config.yaml
n_layer: 8
d_model: 192
n_head: 6
n_kv_head: 6
head_dim: 32
d_mlp: 1152
vocab_size: 1066
activation: "gelu"
norm: "layernorm"
norm_place: "pre"
norm_eps: 1e-05
positions: "learned"
qk_norm: false
attn_scale: 0.177
bias: "none"
tie_embeddings: true
parallel_block: false
extras: ["capped logits"]
init: "trunc"
init_std_qkv: 0.0339
init_std_o: 0.00846
init_std_up: 0.0339
init_std_down: 0.00346
optimizer: "muon"
lr: 0.00649
lr_mult_qkv: 0.4
lr_mult_o: 3.0
beta1: 0.9
lr_head: 0.0188
grad_clip: 2.0
warmup_steps: 200
schedule: "wsd"
decay_fraction: 0.709
decay_shape: "linear"
final_lr_fraction: 0.0
batch_tokens: 32768
seq_len: 1024
doc_mask: true
train_tokens: 200400000
steps: 6116
dataset: "wikipedia_en"
Each number is 128 + 24 x the weight over the matrix's rms, rounded and kept within 0 to 255. Layers, rows and columns count from 0. Numbers have three digits each.

# layer 3 MLP up, 1152x192, rms 0.0769, rows 313-320, columns 0-191
130112134133143120108107132132133103124168126120109117166113142129118129140115117126127089114132130123153085137151136123126088147121118129137126136129141142154155135145067129135093148114087120126113139150140129119129132157113146160127144117117140109109104118111138131121129150157150125151161152133105144141131151100117122128144133135150100086094138169100120153110136130140131136146139113119068074160101147147142130158110116154179132136113117153150156093119144155121104096137104146098147132126110118181104150120135111118142096098133181146155118119103124154105156150082129129132
136097154147120072119090132107115119116149156119145144111113148139124152102113134123087139089139137104058150147168132073096090130133116087179102171183107126094077146173094112098152119128128096098118090165132144135176115143104100177154132142134136115132122137172102163085153165142126125131175128103095103126084152130131091120109103143168095185106134153122123114098130112162087139174201121117157119115116120115130134138110127130130074171151125105117124148120120116095119116131148144117128155132160121111161133167136128099168149127089097107144122116133133112094146132139102143138
154097161136121122140117133144088138110162170118124141099132143127171135087140136133147127088141163161083113151062129133133126134091096094139116192098119121143130138119127091118115117140124130159137158113124113141128107127140115137128144164113142165118125112140115131138139151142108117095123148107104112085126085137143108082135184123144135116128081142140138147110075199106096158093159158133127141173135087157152131127126109127153165240135109134107143154083140160102117112135113135057166129131157144114075131103131143131154086134138114149115143142134091144119121118105112109131
118157121115096106157102108127105093134168120127130084129152118105142137128149093119108125137163125120112098162104080123138132145097149143131116106114137129145145125156165094088165128118166136093114107109085102156159120114098163105167129165105141132113101116152114161142174143118144192091148138142113162114115120094092145102107135166106120111144141181113123153126122137141132117117084126113125148139123118173116124142139138130166102164101138157137123124169116135145130138106137139150089129123129147148156125081120118148084119124136126065164158101101100131130129124113149171159
148137114094128087137149105106103128144102146146140129093174105129146085150129108146152122155138129116111096157116112138112108115131168144084127105089080147182127146138134127123130120110115153135132124139173105112141134124167124154100117156135140123087148159098122161176113132108137147150137130106152150132140081115116139141127112098157160147158118146151162108088150132129147102139155168128096124113149104153138112159110163140093106130136112123125132108174139122143130126121062169128135111132144159117132137118133139141113138115131115103141106139120103098133135121122085148123
087150074150128149099161150083129143166101148117113111132218104173108128131109081108139125136107164098126104140102118164167119122122196118157158070074110169173099168101160102142077119149130146110110160128123142139164119116089133123132121110148128115196129123094125113175100149135147119122161129125128142122101169122136103109110124150122127147127115153152160109078161155089160122119112159133139179188087118144131183102111163076097129110196127100121067176138148140109134095155158094109131143121145136134107138141074177107078126124131116167116087106086131100153154127108110168106
124155133135137136097140138109127126139131115148116119124130138117182103117118150137140112141138161130110120132127139123150107124132104125141144090147168146106088122115137131100130119146123131128164106114128128137092124162107099141123108144143101132091136107140109130110152122123097151130100108110139139151165120117127136090116107117118132128107160125145123165089162157106129136109130111125147115131140124129167102143110166126162137115151134132086112126149126119099109108137109134156101132139146122118133119151132126159143146156107115136115132163102110137125138106145092109132
113148128111115117111150128138157148134157130116132147142104132107180084184119102107132074121147087092106125128128154146140118128146113081174096134129109138118130179137129161130114146174152090099118108126093150144164143142116084123165179133101086152158155130109123060102172153119169091100122117132149163136098108131108135104080136113176094129119152119122189162162075123128151106153157161140141151125162132097096154094120116112137118117113107116121097114145132092072137125145175133142114112167099137141181091159098138101117094145144113095147183121091164118083116129149158122098
# layer 3 MLP down (transposed), 1152x192, rms 0.0296, rows 313-319, columns 0-191
115116154123162152133132136115122099138132133145160125088134131133120106108123156136139127108112123116135144087104106139134145104139171097109139122111135131160102138154146101121123143145144125133151100109100143132109130089171121116081116137159128122115136161120118120151138126119102142125128122145141126148146123140113103099131117124109149154111133126138126134128098118122132136154072121137156164104138135128131121107131110127128125120117148133088144115145102131120135114154136138177118114136112104144121142159117167144128144127122128123110126139160129081139141137156063129140
100110112098136160178178142164142101112136136185126148126137126137107115128084119121159168148169120119155103124156115158151179148120133128120116132185163077113128122078123128190118126148129115158123142092170156124099132132131145135117109140157142160162106163145139119123110134120113135075121113143149125122160083144137166098128138128127112100128135149083156114104096161093115102114167075116110099126121128136150090098098140127096139102142119154143126146108149139128146083114139121119129099176096127130131096057176096174115115140099115112134154157102078162132099136111098116112
134140120119141143181143114090116111119109106106144141122142098105104127125128111111135119144119114129124129109136110138156125128137096153133137108172170131144148125113124113117135112108144158116151118139080111160162133154134166132151115106134113088122173147134114121115108104153074117133147107113133149111090136109146069118132102138083174153131131147113111096133133130139095137151157120107167126135154114116150113122132125134143157041112134094125158161081150123136139151089136124096159135171121098157173147125123103149146132157089133117128126113146126122122112162170135162147
106086124121111141139161114160127116090132096130161156146143105169125151156108147135143122115142079115125150094119164128180128113102112152085158126129112146116122178170135154178121114159124120131112121158140146156115107122131114120130124150103159108104106128138112140119122114134136132125098139082121157124116131139117152164174141134123122150128129100125152129150135132096101122104148128106138128110171124166152129102103144153116134136084145128135124123141096121089119124135151119098124103115100143187154127114170169127117138114101128082130116067103154119109114132141115107104
156110121114156128135097096123133105134137175129098089113117113130151145138143124127087156115131148099097113150121113092137123143143086121151156138131131130125124120125137131145147142145130122094121097125163087073127147121126131173065106194149142134119114138117126148077135124118151108138154068113124136122120129092107133125141110123099109132105104128147091130158105129131130108162109134096121090134135130103146140158145120094120077100163130125166125157157138117152107168150125156147141165154110151125092160104117153133154102186142140080105145138180138153124153166135144130126
197129171144194096193140132140096141133129113174065127116129082122176120114116121115117121120148114165086116133138154102090139130162098100139143083190117073161121089144125134136124102129146110161119243135122087156174133172110119183142116117133142161127089143140119161131146179086186154151137123111133126103058144112148101063096121111112114094183140123131132155142146152059126152154132071086127107120079082125117164164119173135087065093129066064107136101145143135158167106148157126153135132113100159119120142082126109157115151148167071114157136135052129180117106106107110165150
126140098128116117176143104124132121105121132072130127147139129113100147114118131124112115141130134110113139125141094148101134147126124137135139099114141122107119112095133124152129099142127185123142133135127108092110153134143145139134118162146131102142136139127137136133119166119132108132144123148143109115128122130116175136119109116092140174136108121124123132114132106155120143136149095149109120108131086159145147123129133138097103163131156133085149134116114123134156122128125132136118125086139152109133129117145089127134145157137147104108125114107127145114113135141170121161